python train.py --head_dim=64 --d_mlp=2816 --norm="layernorm" --norm_eps=1e-05 --bias="all" --tie_embeddings=true --init_std_qkv=0.0262 --init_std_o=0.00425 --init_std_up=0.0262 --init_std_down=0.00212 --lr_mult_down=0.7 --decay_fraction=0.663 --decay_shape="pow" --doc_mask=true
Each number is 50 + 12 x the weight over its row's rms, rounded and kept within 0 to 99. Layers, rows and columns count from 0. The size before them is the row's rms in percent of the matrix's.

# layer 10 MLP up, 2816x704, rms 0.0969, rows 309-348, columns 0-87
097:48 56 48 55 48 67 56 53 38 42 39 60 69 32 69 38 49 41 60 45 40 64 59 44 55 55 40 41 48 46 67 51 36 33 38 35 47 59 16 56 47 56 49 58 35 55 63 63 48 54 53 60 65 62 40 40 59 51 40 45 59 45 38 45 65 60 50 24 50 29 43 67 55 62 36 45 55 37 62 31 61 32 48 64 40 54 50 79
106:50 39 17 50 51 45 52 53 44 57 65 44 49 38 43 57 61 51 54 46 36 35 13 10 79 44 49 38 49 45 67 52 41 47 38 46 36 40 40 82 46 47 49 74 42 52 45 63 49 58 52 51 51 38 54 39 36 49 58 61 47 69 40 33 73 53 42 64 47 62 57 38 60 61 54 43 45 64 56 57 40 59 59 78 63 52 25 51
095:41 20 58 55 35 68 36 46 45 47 44 67 39 44 39 36 62 51 45 48 44 47 57 58 42 29 50 56 50 61 49 46 45 45 56 62 46 49 48 37 56 50 45 54 59 46 44 50 32 49 58 48 51 59 47 46 63 60 28 49 56 50 44 52 52 43 21 47 58 51 48 44 42 53 67 45 50 50 58 42 48 54 55 46 52 44 45 40
092:28 55 64 53 24 40 39 61 72 42 40 62 41 64 41 49 52 48 50 29 56 38 42 44 44 64 56 38 41 49 49 55 33 27 65 73 42 49 53 59 56 53 25 55 39 41 48 89 34 50 54 27 50 72 35 40 47 51 62 34 54 55 40 55 50 42 59 57 40 57 39 33 62 54 43 33 55 54 50 43 51 54 36 37 65 45 45 44
094:52 48 62 42 48 57 54 42 61 44 46 49 50 39 45 46 54 65 56 48 70 46 40 48 42 56 43 48 41 40 45 70 62 35 36 52 60 57 86 55 57 63 57 46 63 38 48 51 65 54 64 35 40 53 44 34 53 54 44 48 52 60 58 41 65 31 68 60 69 48 27 48 22 44 36 49 53 34 41 42 50 52 64 37 54 37 53 47
098:56 42 46 27 73 64 44 43 54 45 30 43 60 58 40 49 44 31 50 62 40 40 58 50 47 56 50 62 68 50 41 48 41 58 44 34 58 54 53 47 64 58 49 56 53 30 48 62 63 47 50 40 48 57 58 69 45 48 50 40 50 44 78 55 61 55 52 56 41 63 45 40 59 37 49 60 46 71 64 67 50 59 46 46 58 49 53 63
111:51 43 63 61 45 55 47 30 35 37 40 35 39 68 63 47 66 49 54 27 57 52 56 52 57 66 40 48 72 64 53 47 67 42 33 63 55 39 45 42 36 47 37 46 51 39 66 55 72 46 48 40 50 69 63 86 53 50 48 61 36 59 49 58 56 48 52 53 30 43 52 73 43 66 53 47 44 54 72 75 15 56 47 55 44 51 47 48
096:15 54 51 55 40 64 57 33 45 42 53 51 52 59 53 61 53 47 59 58 57 58 48 39 46 52 75 59 49 60 44 50 50 34 63 50 48 50 35 50 68 41 67 52 42 45 49 41 42 29 43 31 39 49 63 52 25 50 60 62 30 53 53 30 31 42 60 64 69 59 61 59 64 55 33 40 33 60 56 46 68 60 52 51 61 58 65 49
095:40 52 49 40 45 58 27 31 63 57 46 54 28 57 50 31 55 54 41 46 43 39 46 54 53 42 43 66 35 59 60 55 43 48 51 53 55 38 38 38 54 53 50 60 67 51 43 78 65 54 46 48 46 41 31 50 70 56 93 44 58 29 69 61 33 64 42 57 63 46 74 53 52 67 52 63 41 46 56 32 45 62 68 37 59 49 49 50
093:59 43 57 61 63 52 70 48 54 45 50 53 39 27 56 57 42 57 56 42 43 36 64 47 71 45 35 52 27 41 38 57 62 52 39 42 57 27 50 54 53 48 42 44 60 55 38 54 45 50 51 53 44 42 29 44 58 43 42 55 79 63 63 34 36 52 57 73 52 60 52 48 45 59 27 52 52 50 40 30 52 41 48 33 57 46 24 47
092:44 51 34 43 64 32 35 44 40 42 58 45 13 33 40 53 68 52 53 58 43 38 39 49 60 66 75 69 57 02 43 83 25 49 36 36 49 39 64 66 47 50 54 42 35 14 49 50 37 45 60 60 58 62 59 47 48 42 67 44 71 53 53 44 47 48 42 64 60 40 36 38 29 44 34 48 60 72 41 30 51 30 43 58 29 37 17 62
092:63 35 57 46 38 34 39 50 41 29 47 43 50 40 59 53 49 47 38 52 59 67 28 44 56 36 58 54 71 49 56 40 59 64 49 33 37 55 61 51 49 51 43 41 55 60 38 79 64 49 47 20 51 24 44 47 45 58 68 50 37 61 50 43 41 50 52 72 44 43 49 43 54 51 50 63 57 54 58 52 64 43 48 38 67 44 59 63
103:62 47 49 64 45 38 51 66 49 52 61 62 50 46 45 60 48 57 49 52 57 33 57 39 57 59 32 46 67 54 63 48 55 73 50 53 50 34 46 56 29 63 40 67 37 42 61 37 43 62 32 49 45 38 23 60 61 56 52 64 35 52 37 40 50 50 76 54 60 30 58 40 43 41 60 36 74 62 26 63 53 52 60 35 58 51 74 60
098:44 38 28 43 36 58 45 48 61 41 41 31 59 41 53 61 49 47 63 44 45 50 35 39 35 56 35 48 47 60 48 54 51 51 47 34 38 11 53 36 47 45 46 44 72 52 53 34 32 50 51 54 44 41 42 52 50 47 51 85 69 40 54 56 49 66 40 47 72 47 37 58 42 67 42 61 62 58 46 59 42 51 40 18 91 55 60 65
100:57 51 51 51 48 63 56 53 52 48 57 37 49 53 45 41 47 74 66 65 51 43 32 45 58 57 56 31 31 36 58 44 74 53 17 67 57 50 24 81 55 46 74 45 64 52 47 68 40 65 41 58 46 52 58 49 58 58 29 32 55 36 63 39 53 48 39 55 65 65 42 49 55 55 54 52 43 52 46 40 45 55 29 54 56 61 28 45
107:55 58 53 43 39 53 56 38 53 56 40 60 58 48 72 32 28 82 61 45 60 68 39 48 62 42 38 53 43 51 62 45 19 48 29 32 51 60 47 67 52 33 60 52 35 55 73 40 37 51 58 53 65 49 69 45 48 44 38 64 57 57 57 50 48 46 46 33 31 41 59 66 50 45 67 55 37 51 47 55 45 41 54 44 43 45 61 53
098:43 56 48 56 39 35 42 51 54 27 52 53 43 54 62 50 51 20 36 53 39 49 45 64 39 46 53 52 57 66 61 46 80 38 63 57 40 40 44 53 45 59 22 50 35 36 49 60 54 68 46 41 61 63 50 43 32 51 51 57 61 32 29 46 19 62 50 24 58 48 69 88 81 41 53 51 50 55 29 44 68 53 59 54 55 90 58 47
092:56 68 54 41 49 44 52 26 52 59 49 56 55 28 62 55 73 59 33 55 67 53 77 81 58 40 47 52 29 36 58 44 52 70 74 47 32 49 48 53 50 51 55 28 65 34 39 52 51 44 55 57 45 43 37 54 52 59 54 32 49 41 52 41 61 48 34 54 59 69 53 56 60 64 51 53 36 40 55 48 48 39 52 17 60 48 42 40
103:59 51 44 55 61 53 56 40 63 51 26 53 69 32 43 52 32 35 74 40 59 41 37 34 57 69 51 56 43 36 55 54 60 65 48 39 51 63 61 40 56 35 70 60 59 47 71 40 34 73 70 44 55 34 38 52 46 33 38 26 24 64 35 38 84 24 48 62 59 45 59 55 48 56 40 46 36 70 26 32 48 41 62 47 35 45 42 63
105:63 46 51 22 43 14 35 49 49 44 63 75 37 59 73 36 61 65 40 48 57 31 50 61 36 59 50 60 43 50 46 54 55 55 46 46 60 43 60 40 40 49 47 36 43 40 49 29 77 34 58 42 45 44 59 60 69 09 65 55 40 63 41 39 51 50 70 57 53 36 33 53 56 66 33 43 58 48 40 42 47 73 73 73 64 59 52 36
111:65 41 50 67 28 77 29 53 55 41 44 45 41 64 50 55 35 54 42 44 62 54 50 49 50 63 69 65 50 40 38 64 78 73 49 62 44 48 53 46 69 51 77 52 54 48 53 60 44 63 34 59 52 51 52 79 49 62 65 70 57 37 50 32 18 59 44 13 67 47 54 50 31 46 54 77 56 49 61 56 61 48 47 42 58 52 45 56
100:57 34 35 44 64 28 39 62 53 50 61 67 64 56 67 41 40 44 39 41 47 62 46 41 48 43 53 54 43 67 47 41 62 51 65 41 41 49 31 52 65 38 54 39 37 45 35 49 50 54 47 45 69 53 52 49 56 50 31 38 37 44 24 37 54 57 52 57 39 41 52 55 76 37 52 51 43 34 64 42 46 54 48 52 43 42 66 54
100:55 61 62 45 54 33 51 65 43 41 43 53 57 37 23 46 57 38 54 39 48 80 30 50 49 41 35 49 51 49 43 65 53 40 66 43 62 50 46 26 63 54 44 39 68 63 38 71 44 58 57 45 72 30 63 41 50 52 31 30 67 74 47 39 23 43 53 35 45 53 51 55 52 60 36 63 72 47 28 59 45 61 59 35 38 58 35 52
107:43 42 49 63 47 43 45 51 54 57 34 56 54 66 44 56 50 44 57 54 69 43 45 51 33 80 64 58 64 28 67 56 61 37 51 42 55 49 50 32 44 56 38 30 59 32 60 41 35 60 61 32 53 33 57 52 43 48 58 68 45 27 55 65 72 55 47 55 42 61 51 67 50 43 44 39 48 55 57 65 66 56 56 71 52 58 49 47
108:37 74 47 71 42 37 57 54 45 49 44 32 65 67 58 37 28 50 35 32 40 61 57 32 51 74 43 51 68 44 40 37 61 36 66 57 41 42 36 60 62 38 44 63 66 63 40 64 44 31 50 73 51 34 64 45 33 74 54 33 07 26 42 75 55 68 43 34 43 46 34 48 56 50 47 30 40 43 41 35 35 41 49 56 59 50 40 48
100:49 42 56 46 61 61 61 29 45 54 54 60 48 51 56 51 40 52 45 62 53 42 42 56 39 61 51 57 48 42 44 47 51 42 53 69 52 57 53 66 47 27 34 19 26 43 55 44 41 44 50 56 35 43 21 39 45 55 37 48 39 37 43 53 53 45 26 47 54 37 57 48 48 55 59 51 42 42 54 48 61 39 62 47 30 56 40 40
097:54 36 55 49 63 37 44 48 71 50 63 63 54 65 52 63 60 61 72 54 44 51 66 59 43 58 55 55 83 55 31 29 34 35 56 47 68 60 34 37 39 65 79 26 58 59 44 73 58 56 80 77 46 45 66 59 42 29 59 45 42 57 23 44 32 39 55 57 67 38 46 59 40 64 35 50 44 43 51 35 31 86 52 93 47 49 41 31
113:47 44 43 49 52 58 60 50 57 55 60 79 50 17 69 56 56 39 53 31 44 54 52 48 73 37 56 37 38 32 70 53 61 56 50 53 33 45 28 55 56 50 42 32 50 53 56 67 58 44 29 66 70 43 49 47 59 74 72 50 61 10 40 47 65 75 69 72 43 55 41 45 74 42 65 47 53 35 52 55 37 31 52 51 63 48 54 43
115:50 48 40 44 05 69 33 31 42 46 57 44 29 58 34 34 60 38 49 56 69 61 56 53 38 59 35 34 53 59 41 31 60 41 63 53 51 77 38 38 41 48 59 57 57 43 32 46 51 51 64 31 59 58 42 56 38 28 51 60 38 52 52 40 55 45 73 65 30 29 57 69 49 46 54 46 44 51 51 54 57 53 59 52 49 33 48 23
104:50 58 53 45 55 44 65 40 59 55 62 38 54 32 57 54 18 52 65 40 47 50 43 54 61 37 56 51 51 61 52 47 51 42 51 45 49 63 40 43 29 46 38 65 30 69 34 61 54 36 53 51 46 34 67 31 46 53 49 59 52 48 53 50 36 54 56 59 55 40 45 65 30 73 54 59 38 46 52 41 65 37 66 53 37 41 39 52
102:50 53 49 47 46 44 76 64 63 39 58 37 55 53 52 41 49 53 59 43 45 50 55 39 46 72 33 58 59 36 40 48 63 42 53 39 37 48 41 20 44 32 49 10 61 47 56 47 63 47 53 67 66 38 52 55 41 44 59 41 52 45 18 32 36 54 42 53 34 30 38 42 23 46 61 41 39 30 21 26 59 35 65 53 41 49 57 42
100:45 46 45 31 37 72 52 56 55 65 71 64 56 64 44 44 45 49 87 70 56 48 59 27 64 52 39 53 54 54 59 30 53 63 63 65 40 58 58 60 56 58 58 64 48 56 59 46 41 51 61 60 62 63 54 51 55 61 52 52 44 49 52 37 42 23 53 53 40 54 62 72 62 51 51 57 39 47 41 60 69 23 72 65 56 55 63 39
108:49 42 49 49 17 72 42 47 57 54 32 65 59 31 59 47 38 50 47 54 60 68 58 44 52 67 72 69 51 58 54 47 66 59 67 53 62 60 27 49 70 45 55 75 34 63 49 38 61 38 33 57 47 26 82 42 35 65 47 51 35 61 56 61 59 53 48 69 45 42 45 55 36 53 55 44 58 67 55 46 43 39 64 33 53 39 53 44
104:50 52 52 41 68 26 50 43 46 42 61 57 25 63 46 56 72 45 33 45 49 42 47 56 61 34 63 59 56 39 57 55 22 49 52 39 57 65 73 43 48 59 59 42 40 64 56 38 59 65 49 64 69 57 61 62 57 57 44 50 20 32 45 64 59 44 34 47 21 44 40 34 53 38 73 66 46 59 41 56 65 65 63 62 48 47 76 53
118:34 49 46 55 59 42 54 41 51 62 64 60 53 40 66 41 48 40 85 52 33 37 51 52 63 51 49 04 53 55 44 40 56 43 52 47 47 51 64 36 33 45 71 46 53 38 57 67 42 45 51 56 53 61 58 41 35 53 58 37 55 46 55 41 50 57 50 53 56 50 55 46 55 59 54 47 42 20 48 60 07 51 58 64 31 55 51 35
096:45 36 57 43 45 16 62 60 58 36 44 40 28 51 50 58 40 57 44 61 57 51 55 63 67 38 58 58 40 87 23 43 38 45 40 59 45 46 58 61 32 49 47 41 41 43 41 75 57 44 45 41 47 23 57 59 44 48 37 40 51 40 57 66 42 31 63 47 47 60 34 49 45 52 50 56 64 37 38 58 57 62 51 61 46 62 41 48
100:71 54 45 48 37 42 61 37 65 62 35 63 41 32 64 33 27 61 42 41 38 44 40 47 34 53 44 42 49 55 35 55 32 66 48 41 57 42 60 55 39 50 46 38 41 34 53 66 60 77 50 47 49 52 58 35 40 53 57 47 50 50 40 45 62 46 53 48 64 57 45 59 45 57 59 65 41 30 54 57 50 42 41 44 50 48 57 62
100:53 43 67 54 52 33 54 37 50 30 66 59 45 48 49 52 65 37 49 67 53 37 43 51 39 62 64 42 30 59 53 47 51 27 61 52 68 42 29 44 66 51 43 49 58 56 50 60 59 40 55 47 49 33 77 56 38 23 31 39 64 55 23 36 37 56 61 47 64 46 40 68 54 57 43 61 70 42 38 44 39 60 34 57 71 46 41 45
102:54 65 47 52 48 59 55 53 69 33 50 20 53 62 55 56 36 32 49 65 50 44 48 49 59 53 36 41 31 24 64 59 35 47 54 46 26 57 45 48 40 47 70 58 52 61 34 68 61 43 33 75 31 51 48 42 52 42 57 41 59 41 45 61 58 54 37 59 37 72 54 37 50 30 39 40 40 44 37 33 67 61 57 40 51 51 48 38
096:31 39 54 69 42 61 49 56 39 39 36 52 55 49 45 58 43 48 45 53 55 33 52 44 58 49 48 54 58 56 61 63 51 55 67 46 45 69 49 60 46 53 53 52 45 69 66 53 61 41 49 53 83 49 56 45 66 38 45 49 42 71 64 54 68 49 46 52 67 41 43 40 24 42 56 55 54 43 35 61 54 40 47 67 26 30 29 35
# layer 10 MLP down (transposed), 2816x704, rms 0.0355, rows 309-348, columns 0-87
103:51 64 48 54 43 35 49 45 61 42 55 69 43 56 74 40 56 48 57 53 57 36 51 52 65 58 47 41 59 67 41 65 49 61 42 27 42 69 59 70 45 62 49 53 59 35 63 38 53 65 33 54 34 82 60 58 54 58 47 56 53 25 60 53 39 45 31 60 59 50 67 60 57 52 20 69 48 62 49 52 37 11 48 38 49 62 61 42
106:66 52 27 76 54 53 75 51 50 49 44 63 39 55 49 64 50 44 51 64 40 63 41 30 32 50 28 45 50 53 55 51 46 49 59 58 36 71 40 60 58 61 71 44 52 54 78 59 79 44 51 52 33 35 35 68 49 45 50 33 45 51 67 41 45 48 27 41 51 54 61 38 62 36 55 80 67 45 50 36 44 38 36 59 49 76 53 45
093:40 61 49 64 54 63 51 37 38 68 46 49 70 64 36 52 66 39 61 33 67 42 54 67 43 30 46 38 50 49 42 44 68 65 39 55 59 44 71 73 40 62 47 41 53 59 45 56 75 44 47 30 39 60 35 33 51 46 58 49 50 56 39 44 47 59 47 37 33 46 53 59 54 41 32 38 64 30 47 68 53 53 63 37 42 60 45 41
088:53 74 52 48 56 67 46 50 40 47 65 57 35 37 45 46 57 46 34 65 52 53 60 44 44 37 70 65 54 37 71 48 55 44 32 53 39 47 63 50 49 34 71 27 41 40 40 40 73 41 62 61 65 48 61 39 54 36 31 64 50 42 57 30 49 35 40 37 61 33 43 55 36 55 55 50 43 49 50 80 61 31 55 58 65 37 45 32
099:54 24 49 42 52 63 50 61 58 59 41 44 46 48 50 43 50 64 51 65 45 57 53 51 41 40 46 51 57 46 44 32 57 39 55 41 68 55 48 53 59 36 51 12 43 46 37 56 45 44 72 48 69 46 33 42 33 34 42 43 67 56 49 63 41 47 49 71 51 61 32 43 52 35 82 42 40 67 56 62 39 29 47 50 54 52 55 59
101:50 42 42 40 51 49 32 51 67 44 62 39 28 44 57 37 49 69 21 16 73 40 57 49 65 50 41 57 65 48 56 51 65 59 50 31 37 43 32 60 32 22 48 51 49 64 37 36 40 46 58 31 66 56 52 56 57 42 56 31 52 42 51 70 47 54 44 49 48 68 65 52 64 51 52 71 73 61 43 58 52 57 41 71 45 46 70 60
112:53 50 72 85 41 43 43 62 40 66 43 39 23 36 54 45 57 53 69 53 46 72 55 50 45 55 55 53 57 42 41 47 41 37 28 31 33 34 47 44 56 46 47 66 36 39 48 33 48 80 64 57 59 60 56 37 39 68 52 48 62 54 37 53 49 57 45 47 49 41 57 63 49 50 51 47 39 41 46 55 60 46 54 58 50 41 53 49
102:83 49 38 44 40 59 70 66 62 51 48 49 63 66 50 55 53 51 53 45 63 55 39 37 51 52 43 48 36 55 44 53 46 37 31 69 48 46 45 60 38 62 48 30 58 43 64 55 60 51 42 66 43 89 41 22 46 22 49 38 63 39 27 36 40 67 49 19 45 48 51 47 56 55 60 84 56 40 43 49 39 39 60 51 73 48 32 25
096:75 64 66 58 53 43 38 50 61 73 49 45 53 41 47 55 59 53 56 42 41 52 75 57 39 78 41 43 51 34 49 48 53 54 35 56 78 45 74 69 62 56 39 51 38 46 36 50 48 43 47 36 66 59 31 60 43 38 65 42 47 60 56 29 75 57 54 48 57 40 66 54 61 28 55 41 44 40 59 63 64 55 43 60 69 58 47 83
086:36 30 40 51 32 32 42 61 42 32 45 39 49 53 50 48 51 47 67 51 50 23 40 57 62 40 53 37 62 49 54 48 56 48 55 54 34 49 45 40 31 38 71 54 47 61 36 42 44 45 40 44 49 65 72 40 32 41 35 49 42 54 58 52 38 58 61 35 47 46 54 51 41 42 51 40 52 69 43 60 45 44 66 55 46 60 53 54
079:59 39 40 65 22 41 46 55 37 46 47 55 47 39 42 49 57 63 55 59 58 59 35 51 60 58 53 33 39 47 49 67 50 25 65 48 35 37 54 36 69 41 32 41 43 38 57 60 74 40 62 51 51 49 41 35 50 39 70 49 60 41 52 27 54 70 47 19 54 33 59 51 49 70 37 55 69 43 47 46 54 40 38 49 19 47 44 57
095:44 46 49 66 66 61 59 50 61 44 54 46 48 54 75 50 50 44 51 58 48 37 59 70 35 67 61 56 50 62 56 46 46 52 17 47 53 46 27 67 19 54 51 46 35 27 57 38 38 45 65 51 54 46 44 37 56 54 35 35 51 49 50 55 42 57 49 31 29 42 45 44 49 49 75 30 65 51 45 31 55 72 38 65 44 60 70 55
103:57 49 19 49 52 47 51 59 52 52 43 64 56 49 47 50 53 35 66 33 50 32 56 59 52 49 50 27 42 21 66 47 45 57 40 54 54 46 66 40 59 45 71 68 74 46 64 35 55 54 57 55 38 36 54 44 43 54 73 34 37 37 52 45 43 49 49 26 28 42 29 55 52 71 66 41 52 55 35 51 43 56 65 47 47 34 47 54
097:72 41 52 78 51 53 31 55 60 65 47 46 38 54 54 54 46 57 35 41 57 69 54 45 42 43 46 47 51 51 65 39 41 94 59 75 62 66 53 67 55 66 71 58 71 37 39 38 21 57 41 45 39 52 48 19 81 36 42 48 41 67 41 44 39 33 44 52 53 40 61 36 50 60 47 64 43 36 62 45 71 70 66 57 59 54 43 46
097:67 50 52 30 32 38 41 65 48 48 62 28 27 60 61 46 43 69 36 43 48 53 56 36 46 61 54 56 56 46 49 55 74 25 47 32 48 53 40 40 40 54 53 45 37 36 42 40 73 43 37 63 54 67 66 63 48 49 46 67 62 51 57 69 62 58 53 45 76 57 69 32 65 27 39 46 66 52 65 40 40 36 59 61 64 43 37 63
103:55 58 56 27 42 70 63 51 38 48 52 34 67 67 37 40 37 73 51 49 43 41 27 45 61 67 49 33 58 49 49 54 41 48 36 56 78 56 52 56 47 72 38 38 60 41 53 56 50 56 57 12 30 52 58 43 50 42 54 25 50 36 48 74 34 62 28 51 32 45 51 75 35 48 35 41 55 78 47 47 53 58 56 45 41 58 50 60
096:52 60 35 31 29 41 40 38 35 49 34 51 43 52 49 64 51 39 34 60 50 55 41 34 43 53 55 52 56 44 60 57 41 66 65 53 23 60 51 50 56 51 31 48 64 47 50 54 31 44 51 53 50 59 51 16 53 52 70 31 67 34 38 71 58 67 50 59 44 49 38 55 51 17 53 46 56 46 57 58 49 45 41 74 73 44 64 32
091:65 43 48 64 55 71 45 67 27 68 41 36 57 63 45 39 56 38 60 60 32 68 39 29 56 38 67 76 51 73 60 46 46 58 56 53 37 47 47 33 47 24 43 67 42 47 60 65 36 65 59 59 56 64 41 46 40 56 66 74 41 57 51 67 33 55 45 33 44 29 50 56 44 62 53 49 61 57 34 54 52 41 41 75 58 57 54 67
102:25 49 66 51 30 51 59 56 42 58 56 53 62 38 56 40 64 47 57 48 69 52 55 54 60 30 66 74 63 44 28 44 41 55 41 46 70 63 54 51 48 46 50 43 45 46 55 70 63 55 63 54 50 40 43 43 66 52 37 31 65 49 43 38 41 41 37 54 51 44 52 57 56 51 61 49 50 67 49 67 60 44 38 58 56 54 59 43
111:54 43 34 41 38 75 46 50 82 59 47 41 40 43 65 68 26 53 52 35 33 41 59 40 60 49 52 61 67 60 84 67 52 48 27 39 39 60 61 54 51 54 32 56 28 49 41 50 50 69 44 48 51 47 60 55 56 38 21 37 38 63 75 63 49 34 76 50 54 57 49 49 20 52 76 63 52 44 45 31 44 53 47 18 52 60 38 47
113:38 71 40 54 67 47 43 42 29 45 37 42 59 53 46 63 31 50 31 76 31 53 35 42 42 37 46 41 61 48 59 42 74 63 66 41 55 52 77 49 48 63 55 65 62 45 33 46 41 31 73 41 49 52 68 56 33 61 70 60 39 38 47 32 71 61 69 56 46 28 51 39 76 42 52 47 45 58 27 64 49 48 35 24 64 32 60 53
099:62 49 61 53 81 49 47 64 72 38 61 63 44 51 56 50 54 68 31 37 42 38 54 74 54 55 56 34 45 36 38 42 65 36 68 56 61 43 70 55 35 52 65 72 34 55 32 59 62 39 75 64 51 56 53 49 47 55 58 53 39 43 53 37 60 40 60 50 57 62 56 50 36 52 42 32 30 26 47 28 40 27 55 50 57 41 55 55
099:59 62 49 57 53 44 71 59 18 57 44 77 46 37 50 75 56 54 56 43 62 29 71 62 63 40 86 42 62 34 20 37 55 40 37 50 46 50 39 27 44 47 60 54 62 52 35 55 50 61 24 52 44 74 61 28 42 55 28 69 54 28 44 58 57 61 51 40 65 37 47 33 40 45 51 56 65 60 45 51 59 75 48 56 28 36 61 36
098:35 51 62 48 60 46 48 67 52 68 53 39 46 70 34 33 41 37 28 47 58 67 74 54 56 66 47 54 47 34 45 39 52 66 63 43 28 25 48 31 38 42 49 65 75 49 56 42 41 53 41 55 41 66 52 59 65 46 50 57 61 46 56 43 71 38 69 51 44 43 39 25 56 52 50 50 47 52 51 46 45 56 48 60 61 36 61 33
116:56 61 55 60 49 42 44 43 42 54 45 44 39 42 39 60 34 44 59 56 54 57 57 39 44 56 41 42 80 60 37 38 55 41 54 48 35 37 59 58 44 50 48 56 45 67 52 77 47 53 38 61 44 54 58 49 52 42 42 62 43 53 62 65 41 43 41 55 35 53 60 53 41 51 86 50 65 56 36 66 37 38 39 54 83 42 28 46
103:62 61 46 61 59 70 44 65 52 63 39 59 33 50 59 53 55 49 39 50 61 61 55 53 51 56 51 56 61 52 50 58 63 56 51 36 55 59 40 55 46 67 51 56 62 46 71 67 52 41 34 69 34 27 45 59 51 60 56 66 49 35 54 51 71 33 50 69 36 45 47 53 42 45 57 55 42 45 53 39 39 35 36 58 27 45 73 34
096:28 54 53 56 67 49 71 44 35 87 44 44 59 44 40 45 25 31 41 56 58 56 40 40 66 70 50 56 26 48 57 31 45 58 60 65 50 38 40 62 46 46 53 56 53 45 44 60 50 52 43 50 43 30 36 59 51 56 48 29 32 32 48 48 58 31 20 58 55 40 58 51 55 47 77 55 40 48 45 50 46 32 59 59 43 39 51 52
112:31 48 34 43 57 52 56 39 69 51 45 54 42 44 38 55 58 31 59 55 41 48 56 38 33 57 64 46 49 46 49 81 43 38 35 30 44 34 41 62 41 52 48 56 56 71 49 59 58 48 70 28 43 56 68 51 58 53 48 57 34 69 62 55 45 40 32 36 38 45 17 59 52 52 63 26 62 54 21 76 53 66 54 30 32 64 70 45
112:70 61 62 50 25 66 55 39 42 38 53 54 64 40 42 46 58 49 48 54 60 45 56 49 42 41 53 53 42 38 33 55 50 37 53 67 39 59 45 48 48 52 48 50 46 54 46 71 62 66 57 37 41 58 51 59 51 29 56 60 65 35 48 41 26 37 57 45 55 61 64 47 61 55 45 66 43 46 57 44 48 57 44 45 35 48 54 50
106:42 42 29 47 33 46 37 24 58 15 45 43 47 40 88 39 67 39 29 46 33 80 51 56 44 64 46 62 28 34 57 26 36 71 39 29 67 67 61 54 64 52 69 49 35 63 55 66 61 42 36 59 67 54 42 42 51 40 56 49 55 56 53 35 49 50 48 64 50 85 69 59 76 50 48 48 51 54 51 54 64 48 47 65 50 55 78 39
107:52 51 50 64 68 45 68 46 46 52 67 56 66 51 26 45 64 46 38 33 29 60 55 42 40 62 52 51 45 53 19 45 51 20 53 47 54 52 30 58 51 46 55 37 42 58 65 41 40 40 48 56 37 52 62 69 26 52 60 37 40 61 67 51 47 37 80 48 58 49 54 51 53 56 68 34 44 58 59 73 74 65 68 63 40 42 57 62
100:51 64 25 86 35 44 53 39 58 35 27 61 28 27 40 34 63 45 53 42 44 41 48 51 54 26 47 42 39 49 69 56 27 42 33 22 62 51 38 49 72 38 65 56 43 61 47 60 55 64 40 49 60 64 34 54 49 50 52 42 59 60 47 58 20 58 57 61 43 49 54 61 22 37 51 51 41 64 62 62 38 55 43 50 44 42 52 38
110:56 60 57 52 51 48 49 65 49 56 75 35 65 57 41 58 45 50 46 30 54 69 63 49 52 58 46 61 60 63 45 68 52 42 28 42 65 56 38 47 72 54 62 54 57 38 60 40 39 48 51 30 43 54 29 54 50 44 50 41 50 48 59 37 61 43 62 64 42 61 53 52 51 50 51 62 50 43 36 35 65 58 50 37 56 56 58 35
106:54 26 63 59 53 51 56 38 51 57 30 58 57 28 33 64 55 61 26 39 52 63 39 55 34 73 49 56 66 67 52 48 52 50 63 44 39 45 59 31 58 40 64 59 59 64 35 55 53 55 50 45 53 59 60 62 53 41 58 42 41 54 38 49 45 47 41 62 43 68 56 37 71 59 52 54 55 61 71 46 55 41 58 72 47 58 63 31
103:50 36 74 58 52 41 44 49 47 58 25 35 35 48 44 55 26 58 64 49 60 39 60 55 42 24 43 68 38 55 55 48 53 60 58 38 42 60 58 45 53 41 58 61 61 68 48 58 51 51 51 74 52 51 30 57 31 48 55 52 47 47 38 52 29 71 53 54 68 43 46 53 70 57 36 37 40 77 60 44 58 58 42 43 54 42 39 31
104:48 62 57 69 49 56 52 38 52 39 41 39 39 76 58 52 58 50 46 59 48 28 48 60 66 14 74 67 68 50 58 60 37 58 28 49 54 45 60 45 32 67 48 62 31 52 60 42 50 59 41 64 53 41 46 45 59 59 36 50 39 38 67 52 58 55 64 48 50 44 51 64 55 53 53 40 64 45 44 53 48 69 38 58 44 63 43 46
100:50 66 46 60 57 49 58 33 40 41 24 54 63 38 42 50 53 37 42 55 49 47 50 62 38 51 34 51 65 51 39 38 63 56 58 43 68 52 30 74 24 64 67 55 43 55 34 48 55 28 54 47 59 58 54 35 54 44 44 32 27 44 44 73 61 48 49 58 50 65 31 46 51 32 55 59 60 50 32 57 45 46 42 48 61 39 50 57
099:56 66 50 55 33 52 59 44 59 60 23 78 41 56 22 48 54 54 42 29 61 40 50 57 70 43 45 69 45 60 53 44 53 52 54 51 44 58 69 54 36 55 46 67 51 42 61 41 69 65 50 63 33 68 44 54 36 62 51 54 44 51 43 59 53 60 54 38 49 56 50 43 56 46 49 57 77 70 65 49 63 42 61 57 22 64 49 56
097:44 50 62 42 48 60 44 54 47 58 34 56 37 34 49 53 64 62 58 54 56 48 59 52 64 57 38 25 59 67 46 39 50 50 57 73 63 38 57 50 53 25 36 35 33 59 48 37 68 59 52 35 34 53 67 49 52 71 36 66 36 48 33 81 47 70 71 62 59 41 25 52 67 53 63 45 71 53 60 52 53 27 36 55 11 55 64 74
103:47 46 35 51 48 63 61 34 58 38 64 50 50 52 55 53 39 71 51 55 47 37 48 66 53 46 54 51 59 24 60 54 38 62 51 33 54 72 51 45 76 52 66 63 52 53 46 33 36 61 21 47 35 66 62 53 42 52 56 62 61 39 40 50 54 43 54 69 53 32 37 47 36 43 46 30 39 48 40 59 48 35 41 54 68 56 44 58